{"n_layer": 14, "n_head": 2, "rope_base": 10000.0, "optimizer": "adam_variant", "lr": 0.00246, "train_tokens": 92760000}
Each number is 128 + 24 x the weight over its row's rms, rounded and kept within 0 to 255. Layers, rows and columns count from 0. The size above them is the row's rms in percent of the matrix's.

# layer 9 MLP down (transposed), 128x64, rms 0.132, rows 34-100, columns 0-31
size [101 110 104  84 102 110  95  96 103  91  94  96  96  97 102  85  93  87  88 106  98 101 106 116 108  96 104 100 100  87 115 103  98 110  90 114  87  93  95  90 102 103 101 104  93 102  96 101 108 100  98 103 102 107 103  90 100  90 100 100 104 106 101  97  99 105 111]
[[ 79 163 130  95 184 137 101 143 106 187 127 136  98 143 121 127 125 139 139 129 148 161 146 135 108 136 120 103 130 121 146 153]
 [ 95 116 110  55 142 137 120  95 144 123 122 162 154 111 183 108 106 119 119 118 145 110 177 138 133 143 103 115 118 133 125 167]
 [148 152 171 107 123  99 134 121 172 105  92 117 125 112  94 137 139 115 133  92  82 108 110 103 136 120 142 149 135 112  82 144]
 [107 119 153 190 131 122 102 104 128 142  87 111 129 125 140  75  98 119 140 114 135 163 115 169 134 136 158 114 127 157 150  82]
 [ 92 141 168 151  91 114 130 127 102 132 140 117 110 122 103 168 147  68 174 131 135 155 140 138 119 128 144 137 126 157 146 128]
 [129 146 156 118 110 144 132 159  86 106 150 143 140 115 151 116 148 151 126 153 128 179 130 116 142 136  72 126 136 132 165  97]
 [165 121 113 122 105 129 120 135 163 103 135 117 172 147 129 132 128 119 110 122 147 129 166 140 112 126 181 110 140 208 137 139]
 [135 146  82 140 126 143 110 106 150 135 106 139 134 122  91  92 119 134  92  84 101 132 151  97 123 126 136 149 147 104 148  90]
 [149 106 131 104 101 134 130 122  97 109 154 143 121 115 148  95 102 123 132 161 131 112  84 146 162 104 121 123  97 138  95 140]
 [132 121 126 133 122 137 181 111 124 118 100 121 134  91 100 125 160 138 158 171 169 116 102 136 125 162 126 133  84 129 132 126]
 [147  95 149 105  96 107 114 121 130 153 115  75 149 158 147  91 103 140 134 126 161 100 190 106 167  83 122 121  99 125 144 131]
 [110 134 118 114 127 131 103 163 121 153  91 134 154 129  99 114 167 182 155  79  95 121 142 118 124 107 123 144 169 155 112 156]
 [134 135 121  93 124 127 119 103 143 161 148 129 180 151 116 131 103 139 139 110 142 129 156  74 102 130 131 113 105  71 142 127]
 [116 118 100 121 121 137 112 160 147  87 148 109 127 138 149 180 153 147 129  94  97 137 131 136 127 194 146 178 120  98  96 127]
 [116 121 191 182 130 146 129 126 120 157 121  99 115 150 131 161 140 106  97 148 138 135 131  92 131 114  88 131  88 151 144 126]
 [150 115 106 137 133 113  70 125 156 115 127 109 102  96 167 164 132 125 112 120  90 102 145 114 122  69 110 145 163 158 129 141]
 [112 138 157 109 104 129 120  87 112 116 127 150 125  93 102 121 163 169 130 131 174 126 163 159 140 145 130  97 112 109 120 162]
 [100 119 120 140 129 159 121 123 111 102 122 127  89 143 140 156 150 130 128 126 125 166 117  64 124 145 141 109 102 174 130  85]
 [153 153 135 116  85  85 120 124 113 137 121 137 154 183  89 110 152  87 143 130 146 100 158 162 144 105 148 138 153 180 142 106]
 [110 131 125 179 118 164 139 140 147 145 102 158  75 131 153 117 104 133 134 104 111 108 129 136  92  92 161 127 169 138 155 140]
 [133 118 102 105 120 141 135 129 119  98 123  97  85 126  98 107 107 144 123 164  84 140 130 118 123 167 115 150 135 172 160 135]
 [111 105 141 159  93 160 138 163 163 152 161 132 116 103 149  99 109 146 135  79 135 123 175 148 111 105 126 124 130 154 153  99]
 [110 129 119 163 179 111 158 123 147 124 155 126 136 143 127 103  96 159 132 152 147 112 124 107 147 129 158 139  91 134 140 136]
 [117 169 109 149 106 160  97 163 122 144 144 135 168 113 116 142 134  92 112 114 144 152 142 176 157 172 108 126 127 122 131 121]
 [106 181 144  85 146  77  93 117 100 102 124 142  97  98 109  93 139 122 162 111 153 102 110 135 109 123 114 120 103 153  98 113]
 [175 150 166 158 168  92 109  93  95 161 114 105 139 129 122 139 149 162 121 130 140 179 137 121 107 131 109 145 169  95 113 108]
 [ 90 148 166 148  86 102 121 138 134 120 177 113 136 111  91 146 125 173 152 177 145 140 139 112 149 119 123 115 168 166 132 102]
 [ 81 142 137 143 152  99 110 140 136 122 152 124 167 140 110 121 126 117 146 154 161 110 100 101 117 124 167 138 101 165  97 124]
 [127 134 108 154 121 111 139  79 110  88  88  95 102 144  99 102 121 110 148 126 116 136 158  80 142 134 144 143 125 119 145 141]
 [112 119 112  99 130 119 152 122 144 110  94 133 114 134 121 130  99 164 106 147 120 151  90 147 118 112 107 130 149 132 128 110]
 [127 136  79 186 116 125 131 105 104 122 140 143  98 165 148 127 146 133 116 118 138 132  83 112 109 146 140 129 116 130 144 166]
 [161  99 126 129 142 146 109 145 128 147 133  97 159 105 139 131 156 139  94 133 108 139 134 160 182 151 119 115 107  69 115 105]
 [161 104 107  97 146 133 125 119 101 138 130 163 138 127 128 168  94 158 127 150 133 154 122 103 114 163 118 107 129 122 147 108]
 [133 172 181 172 102 152 122 123 159 128 145 105 156 121 143 135 182 153 158 137 164  99 125 168 144 112 137 133 116 133 145 175]
 [ 74 149 138 160 140 109 113  96 122  86 140 115  87 131 125 135 122 110 150 164 157 109 114  91 119 140 111 120 122 135 138 160]
 [121 106 108  58  91 157 113 164 106 133 115 109 151 105 140 139 143  88 129 144 106 131 126 175 129 149  77  86 156 139 112 100]
 [137 155 148 160 156  68  92  95 131 125 134  95 137 132 101 129  95 142 153 115 146 157 146 102 147 120 109 149 157 124 182  99]
 [122 143  85 110 101 147  86 140 118 162 109 162 128 132 137 109 154 134 123 103 113 120 167  81 110 151 132 104 128 166 160 113]
 [ 94 131 115 122 128 152  98 162 103 118 117 126  87 105 132 157 107  96 113 131 129 138 151 112 126 165 102 156 148 133 172 106]
 [121  95 118 110  93 156 117 159 147 105 110 101 122 106  74  72 129 146 148 125 106 108  72 165 103 114 136 134 157 121 155 103]
 [102 107  83 143 185 137  95 109 101 132 111 101  99 148 141 112 143 154 137 129 130 118 120 149 136 185 127  89 132 181 150 101]
 [ 87 123 138  85 142 104 143 118 120  91 136  60 143 104 174 127  94 118 154 134 167  96 131 124 132 104  81 129 158 171 149 124]
 [109 167 118 124 122 118 128 143 145 156 158 104 178 137 156 114 101 134  85 137 140 134 136 144 199 142 171 136 152 144 113 122]
 [129 140 110 132  97 114 131 130  67 137 139 117 122 138  93 108 140 143 151 180 106 148 111 125 141  78 172 166 111 160 107 129]
 [137 120 171 119 104 156 153 123 152 133 107 131  97 160 109 136  97 149 112 172 128 138 144  97 132 107 109 119 137 138 106 106]
 [114 136 134 101 150 132 108 133 119 101 135 159  83 156 151 118  78 145 157 115 137 145  87 118 146 125 145 170 152  97 134 118]
 [152 129 106 141 153 129 139 154  91  95 108 104 114 152  96 132  75 127 170 174 126  94 153 132 106 120  88  99  89 116 130  99]
 [112 159 131 107 117  99 146 178 140 138 177 119 115 174 142 100 156 104 129 125 121 109 177 123 147  95 119 105 169 166 128 137]
 [120 124 120 141 128 112 106  64  91 107  91 186 159 128 140 125 123 109 109  91 121 150 132 134 122 133 114 132 146 158 124 159]
 [141 115 175 108 107 118 116 118 100 154 140  93 124 128 145 173 117  96 129 149 127 124 146 110 116 112  86 191 114 168  91 189]
 [149 154  74 128 175 101 102 110 107 125 122 156 131 137 164 157 129 130 110 150 123 127 102  79 136 122 150 146 170 152 139 109]
 [ 85 137 145  97  75 123 157 152 127  91 132 103 128 144 131 105 163  87 124 133 106 112 155 164 125 109 130 113 132 126 146 102]
 [148 111 139 173 149 132 115 193 136 117 151 142 108 122 159 138 154 153 125 138 146 115 105 138 104 124 129 120 130 101 124 147]
 [153 139 107 129 125 100 122 104 141 135 149 108 128 106 118 153 133 141 137 140  77  96 144 119 137 164 119 120 140 117 144 151]
 [124 143 137 130 163  82 123 130 102 161 166 123 108 106 124 169 157 133 112 134 167 130 161 148 143 112 124 103  99 168 179 138]
 [ 64  98 123 169 115 161  90  91 134 137 100 110 103 144 141  97 139 127 128 160 111 127 102 145 123 132 123 153 121 120 105 136]
 [116 145 104 144 127 133 155 123 145 123  97 184 159  95 113 132 131 112 135 129  94 152 149 107 107 106 180 170 141 100 114 126]
 [119 117 157 115 117 154 139  79  93  68 128  81 132 167 138 119  99 160 122 134 108 132 135 133 140 169 138 163 141 106 154  89]
 [124  90 119 141 106  98 133 156 127  81 103 167  76 139 106 158 141 161 144  91  96 134 102 135 122 104 109 138 107  68 164 149]
 [132 141 105 123 160 104 145 122 122 125 129 140 110 107 157 151 101 158 139 175 102 113 163 182 126 169 119  90 141 120 139 118]
 [121 158 157 121 132 133 182 129 107 141 139 125 141 134 125  98 144  95 136 119 144  97 146 139 127 134 170 143 124  88 114 127]
 [118 127 117 100 159 131 151 107 120  82 153 131 133 128 132 117 119 135 131 152 136 142 146 140 145 119 107 114 157 177 142 130]
 [129 136 125 141 130 165 110 118 168 128 135 110 114 158 128 147  86 102 147 115 144 133 131  97 119 145 125 124 145 162 119 129]
 [ 96 149 143 112 162 130 157 102 131 135 169 120 120  85 122 124 145 149  78 113 147 138 180 120 125 141 135 122 125 111 115 123]
 [157 138 138 126  79 135 115 155 153 154 132  91 122 129 111 120 140  75 148 128 143  92 167  97 178 147  94 142 156 163 139 106]
 [123 123 153 120 138  97 119 139 104 115 152 133  81 144 127 167  83 106  97 125  88 154 134 128 115 107 146 151 125  57  78 112]
 [122 128 126 140 155 109 172 138 144 120 120 134 203 135 143 155 144 138 132 123 117 114 196 138 159 141  95 126 118 103 168 105]]
# layer 9 MLP gate, 128x64, rms 0.179, rows 35-101, columns 0-31
size [117  99  73  84 114  87 103  96  81  94  94  96 107  99  97  82  85  92  98  90  98 104 134 101  90 112  96 103  99 108 109  93 104 101 105  89  87 112  85  98 100 108 106  84  98 117 102 110 105 100 100 102 100 105  93  94  88 100 114 103  91  94  95 119 104 108  95]
[[161 127 110 143  98 130 105 163 152 123 200 111 172 121 118 174 153 139 124 138 170 129  68 172  87 133 137 124  98 139 167  81]
 [133 137 120 160 128  83 152 141 137 124 103 110 134  99  93 102 112 137 147 104  81 113 115 141 145 131 152 114 139 118 126 141]
 [122 141 109  98 126 169  78 112 116 143 152 123 117 147 101 175  95 131 130 142 115 124 128 146  99  82 107 160 144 156  92 131]
 [104 136 191 144 114  87 148 123  79 133 143 119 151 101 117 151 150 102 157 125 118 138 164 146 159 131 142 143 157 126 136 113]
 [124 133 102 115 154 165 183 151 163  97 154 116 136 130 121 172 122 132  98 109 128 121 151 160 147 176 152  86 116 128 135 126]
 [143 131 148 127 108  92 108 105 148 155 160 128 126 117  86 130 132 106 132 155  80 177 118 101 156 130 115 103 123 151 156 102]
 [147 132 110 145 141 118 134 113 120 161 123 130 125 142 103 117 137 150  98 105 142 139  73 135 128 132 163 111 114 132 147  83]
 [127 118 154 114 155 159 102 124 101 129 140 138 154 122  88 130 142 116 141 152 120 154 160 146  74 154 135 138 153 124 134 110]
 [165  93 128 124 144  84 163 141 121 162 122 142 115 132 103 143 141 110 138 138 116 123 134 128 130 141 121 149 104 148 156 125]
 [120 179 104 107 163 118 120  97 133 125 171  98 108 125 116 156 122  97  98 110  88 153 143 120 129 139 128  95 155 138 125  78]
 [ 84 177  93 133 152 122  95 140 126 141 119 123 139 142 139 116 111  77 117  98 105 137 154 153 128 113 114 145 170 117 124 116]
 [177 134 143 104 100 142 166 126 145 131 151 113 116 164 131 175 143 179 131 116 172  92 114 100 131 156 162 122 140 146  90 133]
 [117 167 173 108 179  91 132 153 115  81  74 110 146 157 119 137 131 121 156 113  94 157 127 124 122 157 105 152 128 106 101 148]
 [162 122 135 115 150 120 115 128 126 119 116 136  76  90 142 140 167 145 109 104 136 105 169 151 104 150  97 111 148  90 160 129]
 [126 140 177 127 129 147 198 125 129 172 139 150 146 139 111 103 114 140 108 100 132 127 144 124 140 142 120 133 120 146  99 136]
 [111 124 147 148 121 141 124 146 124 133 151 112  83 115 131  96 162 126 130 121 110 132 175 151 123 133 153  67 148 100 182 106]
 [148 124 117 102 130 145 117 127 106 157 134 172 155  97 139 117 155 112 153 140 120 105 129 149 130 138  97 138 160  93 139 162]
 [132  93 121 112 110 120 168 113 144 109 110 109  98 126  66 133 127 200 116 111 154 109 142 112 154  94 115 111 119 134 171 102]
 [139 168 134 123 156  97 174 126 110 146 140 156 126 119 132 113 163 119 143 131 162 119 170 140  86 168 110 155 111 128 127 106]
 [104 115 107 100 141 161 143 107 142 142 155 123 109 156 128 116 146 174 121 130  96 128  93 106 140 155 102 186 127 153 116 120]
 [102 100 158 177 114  85 143 165 117 119 128 139 162 143 120 115 173 122 116  84 149 151 119 107 131 110 168 130 103  89 113 109]
 [ 99 136 108 152 132 129 196 186 130 135 162 119 117 120  90 122 107 152  99 147 160 124  92  99 158 146 146 117  79 116 110 112]
 [156 108  95 155  91 121 130 111 163 121 120 126 119 139 149 134 135 142 129 111 107 132  82 145  70 157 124 131 134 127 144 108]
 [ 93  97 126  95 104 120 118 150  95 114 149 168 143 166  90 135 126 121 117 119 114 109  99 139 127 142 153 108 109 130  74 128]
 [125 145 138 136 135 103 131 114 156 133 110 139 141 113  74 116 175 141 123 109 108 116 163 103  70 107 124 104 119 134 130 160]
 [168  93 108 134 149 153 137 100 151 155 120 153  90 172 122 133 141  99 129  93 150 129  93 131 123 169 136 154  57 111 140 105]
 [ 97  71 119 147  96 112 123 139 128 134  97 131 138 120 112 180 102 172  94 146 151 139 117 130 134 120 148  95 118 128 189 100]
 [135 100 157 102 131 149 139 110 112 140 146 153  96 168 114 139 118 147  93  91 135 156  85 112 101 128 112 120 121 139 108 113]
 [136 162 104  97 141 152 129 167 126 137 141 129 139 187 103 115 113 104 133 172 147 129  90 164  95 148  72 125 103 147 158 139]
 [132 104 148  81 146 146 115 150 117 106  88 141 150  94 156 110  95 150 131 101 100 101 132 158 129 141  84 120 133  94 144 133]
 [135 114 168 122 169 114 142 136 154 114 136 140 109 132 139 125  90 137 141 103 111 164 142 124 127 156  86  85 135  88 168 132]
 [145  99 157 109 123  86 116 142 180  91  94 113 103 120 110 111  87 153  79  93  89 141 116 151  99 119 131 122  99 142 114 137]
 [139 120 166 114 132  96 132 113 155 128 107 121  77 141 149 121  92 161  97 109 107 105 130 160  99 120 108 139 133 152 104 141]
 [138 123 135 147 173  93 122 122 120 106 118 141 101  95 138 133 100 151 159 130 120 121 155 109 152 161 113 135 173 125 150 140]
 [110 113 110  92 151 157 174 120  86  78  63 131 147 159 152 111 129 133 124 128 120  76 145  90 121 146 127 126 144 101 134 110]
 [100 144 135  96 131 121 126 119 104 154 109  92 112 137 137 111 122 161 146  97 141 161 118 137 109 126  97 125 147 127 154 107]
 [109 144  71  95 102 150 127 144 128 135  72 115 104 143 133 119 128 133 119 146 122 138 120 116 135 130 156 103 139 143 135 131]
 [144 136 138 150 119 121 110 136 128  63 143 103 126 145 131 118 102 142 114  98 130 150 135 167 147 129  76  99 126 106 153 146]
 [138 126 165  94 101 129  94 137 142 144 160 155 117 166 135 130 145 113 117 125 141 190 124 136 131 136 105 158 115 107 162  87]
 [123 139  65 143 155 109 111 143 121 165 135  79 130 166 111 135 147 113 120 144 131 119 144 129 156 197 127 139 109 113 134  86]
 [129 105 124 169 119  95 146 146 108 151 125 132 159 133  97 188 117 104 110 100 125 174 111 120  78 150 126 105 136  98 124  97]
 [186 109 138 151 137 134 121  94 117 110  93 118 121 154  97 153 158 119 108 133 129 122 103 126  42 160 121  83  90 107 144  93]
 [171 120 157  97 129 139 121 125 180 142 153 129 154 139 173 147 133 125 118 127 137 130  99 150 132 162  95  75 122  77 196 132]
 [ 80  98 140 140 127 148 175 128 103  58 126  65 127 125 108 149  86 106 121 103 135 114 117 123 142 137 103  96 111 106 142 131]
 [132 183 120 149 128 115 125 120 140 128 130 147 144 144  99 138 127 106 122 138 106 173 147 116 137  82 152 141 143 111 127  89]
 [138 133  95 116 178 104 150  99 147 135 142 135 117 127 121 124 100 129 125  98  85 143 113 109 108 140  86  97  90 120 131 114]
 [154  96 152 170  80 108 137 107 157 105 118 110 119 140 117 135 113 160 119 132 167 128 101 108 132 178 144 105 111 130 129  75]
 [ 92  93 150 128 149 137  77 105 118  97 193 142 116 141 160  84 119  68  92 121 138 136 119 141 157 142  91 168 123 133 104 133]
 [116  99 172 123 147 136 145 108 134 146 102 132 140 121 105 127 136  99 134 120 131 157 164 131  78 143 125 122 124 157 113 112]
 [129  99 126 147 112 103  55 123 122  93 153  81  93 166 130 130 146 141 104 124 148 155 117 143 163 111 111 135 111 109 142  86]
 [107  83 147  92 109 111 151 173 103 108 149 138 101 156 118 133 129 155 102  91  81 155 123 134 103 135  98 129 127 115 144 123]
 [ 91 159  73 111 129 115 129 113 129 114 112 179 155  99 101 150 126  87 141 127 114 100 114 141 156 168  84 111 129 127 142 100]
 [151 140 128 123  97 145 132 112 129 116 138 158  98  99  98 145 140 135 137 123 147 102 112 135 119 108 151 165 108 136  74  92]
 [144 113 140  76 153 127 119 134 141 120 141 136 115 160 142 143 115 125  81 143 146 164 107 146 127 134 101 151 132 155 141 135]
 [138 146 171 115 103 122 159 166 188 110 159 153 168  94  72 145 152 153 134 111 143 148 119 127 134 150 122 109 115 117 151 101]
 [130 135 149 138 140 137 105 174  91  90 128 103 145 103 127 167 165 161  95 129 133 152 137 121 114 110  87 132 110 135 124 141]
 [177 160 129  86 149 144 147 160 138 142 135 172  99 114 124 142 125 130 164 134 128 117 141 174 130 101 108  85 160 139 128 132]
 [141 108 114 107 140 122 120  94 152 118 108 140 133 106  90 126  83 107  82 133 109 141 108  96  66 133 125  94 111 136 103 109]
 [119 103 122 135 148 107 103 150 102 145 121 186 132 164  93 126 120 140 127 131  94 139 151 123 144 153 125 114 146 141 136 142]
 [103 150 172 102 120 116 143 174 115 117 124 132 145 158  90  78 150 132 125 125 158 111 157 115 156 131 153 113  94  95 149 138]
 [131 129 103 157 132  89 124 140 156 148 140 120 102 136 148 123 126  92 117 130  80  85 152 101 118 145 109 124 111 118 121 142]
 [106 149 118 157 146 163 126 147 116 119  91 124 102 155 133 114 128 136 135  77 122  94 174 131 133 140 171 147 138 102 135 149]
 [163 128 104 132 105 106 153 127 104  63 136 116 156 119 156 124 137 125 148 121 136 128 149 154 128 172 113 112 137 108 118 124]
 [126 117 102 123 105  68 120  87 106 132 105 191 114  95 120 152 120 165 107 117 115 130 114 115 123 137 130 107 131 145 115 131]
 [127 121 151 144 127 118 139 130 150 139 104 120  86 133 119 168  98 141  98 118 146 131 126 151 126 118 143 126 115 120 103 107]
 [112 129 110 135 186 164 100 110 131 117 112 112 117 136 168 107  99 149  96 114 152 151 130  94 152 144 116 131 146 106 131 150]
 [ 89 145 168 149 120 149 176 145  92 142 133 134  99 101  89 119 134 139 140 125 148 164 138 124 184 158 124 121 122 139 148  91]]
# layer 9 MLP up, 128x64, rms 0.154, rows 35-100, columns 0-31
size [116 104  91 109 108  91 105 109  91  95  96 101  94 104  81  96  93  92 102  97 101 107 114 108  96  97 103  98  79 117  99  94 109  92 113  88  93  95  88 104 103  93 102  86  99  90 106 111 104 102 100 102 105  94  83 101  94  86  97 107 104 105  98  94 103 114]
[[152 147 146 197 139 104 170 135 121 117 147 102 113  98  94 156 142  95 146  97 122 161 122  89 135 116 144 130 160 117 143  86]
 [110 120 156 101 134  97 116  81  86 122 111 159 118 136 127 105 116 112 132 134  86 120 132 108 139 123 127 131 148 125 139 175]
 [141 157 108 134 143 141 153 110 103  81 139 143 128 118 140 126  97  95 108 126 118 122 104 123 115 131 126 164 129 113 141 114]
 [147 115 110  83 187 154 139 147 117 115  92 140 114 128 100  94 108 142  93 108  86 132 122 101 124 146 142 161 110 114 117 151]
 [123 155 103 144 156 158 153 122 117 104 135 102 116  91 142 151 145  91  89  97 125 117 163 175 160 139 167  97 145 132 134 141]
 [ 93 134 117 130 163 147 114 152  84 138 121 106 114  79 147 155 118 123 130 126  98 137 122 135  87  96 101 132 141 122 123 122]
 [109 115 127 143 123  90 181  95  88 155 101 120 157  94 163 136 131 119 132 111 118 134 152 120 101  95 126 143 137 104 117 148]
 [158 135 152 153  91 125 142 113 168 153 141  98 146 133  99 140 129 105 115 145 138 160 107 115 170 116 109 147 119 136 160  86]
 [110 137 148  79 150 112 106 166  86 107 133 122 146 117 166  97 130 118  96 149 121 134 127 135 155 140  79 153 156  99 122 117]
 [113 146 122 116 161 136 128 128 102 124 203 138 135  86 113 140  93 147 112 108 116 178  92 118 147 109  92 125 117 109 110 129]
 [123 120 132 138 110 135 107 103 114 100  67 133 166 121 114 143 122 129 153 135 145 186 123 123 107 152 121  99 122 129 181 122]
 [ 84  96 174 140 115 117 127 145  95 100 123 138  94 111 152 126 167 143 162 129 123 150 126 150 145 110  99 150 148 121 157 106]
 [ 79 159 139 139 163 131 104 108 134 104 160 117 127 103 143 146 153 148 157 138  96 137 136 120 132 151 101 181 111 119 118 142]
 [130 155 156 130 106 107 135 126 164 163 115 102 144 141 138 172 111 110 130  70 171 131 162 142 123  93 119 162 113 108 123 122]
 [123 107 136 126  95 155 160 123 118 182 147 137 156 105 163  67 135 141 140 126 129 139 114 143 142  90 129 160 159 167 101 142]
 [136 109  84 139 139 144 182 140 149 135  99 152 118 126 108 106 133 144 147 111  77 108 153 108  95 120 162  80 121 136 126 110]
 [120 154 134 102  85 122 135 172 136 139 157 143 137 159 148 153 139 115 143 118 153 104 160 182 127 117 102 148 130 123 121 156]
 [128 114 123  94 122 148 112 144 130 148  86 139 138  96 102  91 134 139 153 157 149 116 148 156 158  91 121 133  98 138 157 131]
 [143 106  91 125 128 128 125 103 152 144 101 144 160 150 106 111 155 107 134 131 123 128 158 107 152 136 177 135 127 131 119 145]
 [145 112 105 115 164 100 121 113 127  96 108 147 112 132 149 135 170 181 140 153 116 109 118 133 110  75 152 157 121 176  83 117]
 [132 151 141 109 129 134 111 105 103 125 122 146 141 149 154  93 119  86 119  99 132 121 136 136  98 148 134 161 107 116 106 162]
 [114 132 175 100 105 123 109 118 117 120 132 145 130 161 145 112 122 132 142  88 147 150 185 136 111 141  98 108 141 122 142 134]
 [153 130 148 149  83 158 130 127 150 140 141  90 159 122 156 108 152 137 134 135 143 148  96 133 107 178 118 108 108 115 131  68]
 [145 156 125  97 151  94 150 106  99  95  59 139 126 124 110 138 114 118 130 126 101 159 130 107 103  99 102 125 159 133 116 131]
 [124 138 116 123 117 124 142 145 181 122  99 135 120 149 158  98  98 114 153 104 141 136 120  97 132 100 175 169  80 134 159 121]
 [115 119 120 150 116 136 131 148 178 139 162 134  99 110 121 141 134 126 162 107 139 160 111 171 155 144 154  83 142 148 162  99]
 [103  79 157 122  93 142 120 132 156 136 109 107 132 135 170 128 148 175 128 136 151  69 129 127 127 127 111 111 131 117 145 115]
 [130 112 166 129 131 149 115  95 100 159  99 176 130 136 138 138 136 132 102  97 148 153 121 120 107 113 141 176 129 115 116 143]
 [132  75 166 124 115 124 112 103 121 115 132 195 113 111 127 142 106 148 119 115 126 148 144 117 124 123 168 101 140 115 100 115]
 [136 184 135 163 119 133 129 121 162 164 136 130  86 153 100 127 119  59 131 161 146 139 149 134 131 151 134 160 118 156 144 129]
 [152 140 152 119 109 131 123  97 177 127 177  98 117 128 132 135 117 111 143 126 130 134 104 147  93 122  49 153 137 115 171 118]
 [110 159 106 137 129 135 161 107 102 121 148 126 132 162 133 167 135 143 167 146 164 172 114  84 103 159 109 117 137  76  98 126]
 [155  99 157 112  75  86  97 145 149 112 138  98 102 118 182 111 130 132 127 125 134  94 129 170 160 116 140 167 176 195 133 143]
 [113 101 111 136 137 126 126 182 146 150  83 124 134 169 132 123 156 147 102  93 123 108 139 150 113 114 181 155 125 131 153 142]
 [157 106 124  77 102 140 107 121 125 153 112 171 125 124 131 142 120  81 175 132  85 118 117 157 105 129  91  99 141 119 113 141]
 [141 116 114 133 120 122 148 147 170  99 110 167 160 147 105 136 121  95 138 141  93  73 159  77 125 140 136 128 126 146 112 151]
 [124  98  71 125 129 130 102 137  82 154  97 173 154 126 166  89 120 140 140 115 102 141 144 110 109 156 103  88 116 117 146 134]
 [134 143 126 164 163 123 174 154 109 127  84 154 121 137 125 135 125 133 120 140 142 126 123 132 100 162 124 137 108 134 117  81]
 [116 185 126 152 152  79 143 162  91 160  89 106 108 160 129 177 131 131  95 113 113 157 142 111 144 104 150 135 132 129 153 175]
 [121 158 140  94 172 125 141 131 106 142 117 117  96 111 133 143 130  70 103 104  89 165 149 126 126 109 116 170 139 107  78 126]
 [132 139 100 149  94 123 120 141 111 152 129 160 100 157 105 111 121  76  86 136 115 137 142 126 136 154 110 122 110 104 139 115]
 [140 131 106 117 110 100 119 170 116 108 138 104 129 120 138 156 158 124 132 160 107 118 115 156 107 141 152 102 133 143 131 100]
 [138 105 130  79 141  85 107 129 151 111 111 154 187 118 152 149 144 102 125 137 119 111 135 145 144 132 147  84 138 148 137 123]
 [168 172 145  92 145 104 118 104 104 150 123 182 120 142 117 138 137 155 132 135 137 165 138 101  99 132 116 169 121 141  78 103]
 [119  93 140 137 139 112 151 138 147 167 117 134 134 106  74 107  98  88  90 127 133 205 154  67 142 134 112 118 164 127 127 136]
 [134 125 163 140 119 150 155 143  86 135 111 126 111 124 137 153 123 146 101 139 188 114 111 129  75 138 138 117 135 108 107 123]
 [139 130 114 159 115 146 111  92 106 149 112 158 151 116 165 128 134 168 144 162 148 122  93 126 166 155 148 117 111 124 119  96]
 [ 93 108 140  83 141 127 142 163 116 127 173 157 132 148 167 102 142 137  91 152 152 152 117 109 141 104 109 135 134 110 142  85]
 [157 139 130 138 143 111 113 130 115 154 103 177 128 174 158 127  80  89 111 123 131 154 145 143  69  94 127 151 136 127 129 128]
 [139  78  70 152 100 137 104 100 114 102 111  98 112 118 154 152 124 167 136 139 169 143 103 148 185  91 132 143 131 113 123 125]
 [125 149 139  87 126 139 121 170 111 159 126 126 136 134 120 136 168 115 115 121  60 161 134 164  58 124  92 141 143 130 164 157]
 [ 84 111 130 106  94 162 152 161 137 123 177  91 151 137 134 111 142 149 118 128 145 159 116 131 112 149 143 110 117 141  90 109]
 [ 91 137 130 104 140 169 115  93 100  88 115 160 140 125 152 176 116  89 126 101 125 126 132 141 100 117  95 144 123 175 120 119]
 [127 114 133  94  99 122 113 174 130  78 148 111 127 129 155 146 120 147 152 120 168 154 132 160 110  98 141 160 130 198 155  88]
 [169 167 137 104 126 104 105 148 151  95 137 160 159  82 120 152 141 147 144 114 171 120 123 131 144 126 144 128 138 147 134 122]
 [131  96 105 173 123 132 156 164 107 123 122 158 183 123 122 156 167 153 114  65 126  98 120 122 110 155 125  92 121 131 120 158]
 [155 121 136 110 113 165 147  72 121 113 179 120 115 126 150 175 146 120 113 116 126 112 104 137 116 152 120 154 123  95 168 107]
 [139 119 128 168 152 122 151 145 131 125 148 123  93 145 116 163 159 190 138 150 165 126 125 153 149 123 153 152 155  97 175 144]
 [118 158 108 128 127 101 120 111 118 133 101 136 118 124 107 137  92 130 137  74 142 136 146  87 110 131 138 146 101 114 121 175]
 [ 81 165  94 163 120 131 121  87 119 130 126 126 129 117  96 125 125 161 103 127  87 108 118  97 131 118 152 100 148 103 114  84]
 [105 141 105 129  78 125 132 129 145  97 151 104  98 103 138 172 117 129 141 143 133 163 116 131  84 159 138 111  89 100 164 118]
 [112 163 121 123 131  88 109 132 144 130 139 123 140 124 133 148  92 122 156  96 153 129 110 127 146 144 101 123 149 158 140 161]
 [146  97 117 164 115 146 122 158  98 119  94 123 115 160 123 109 140 114 105 114 136 120 143 125  74 102 103 174 100 113  89 108]
 [110 106 148 116 128 139 136  92  94 128 123 155 125  62  88 106 144 155 136 123  93 130 112  93 136 145 144 133 116 142 113 114]
 [136 144 121 134 193 121 127 105 115 121 116 140 123 157  97 119 128 149 126 145 101 123 123 102  93 123 124  89 133 104 139 131]
 [ 88 130 139 132 156 106 144 136  78 134 139 182 144 104 130 132 136 134 157  94 133 134 165 118 146 134  86 130 131 143 115 104]]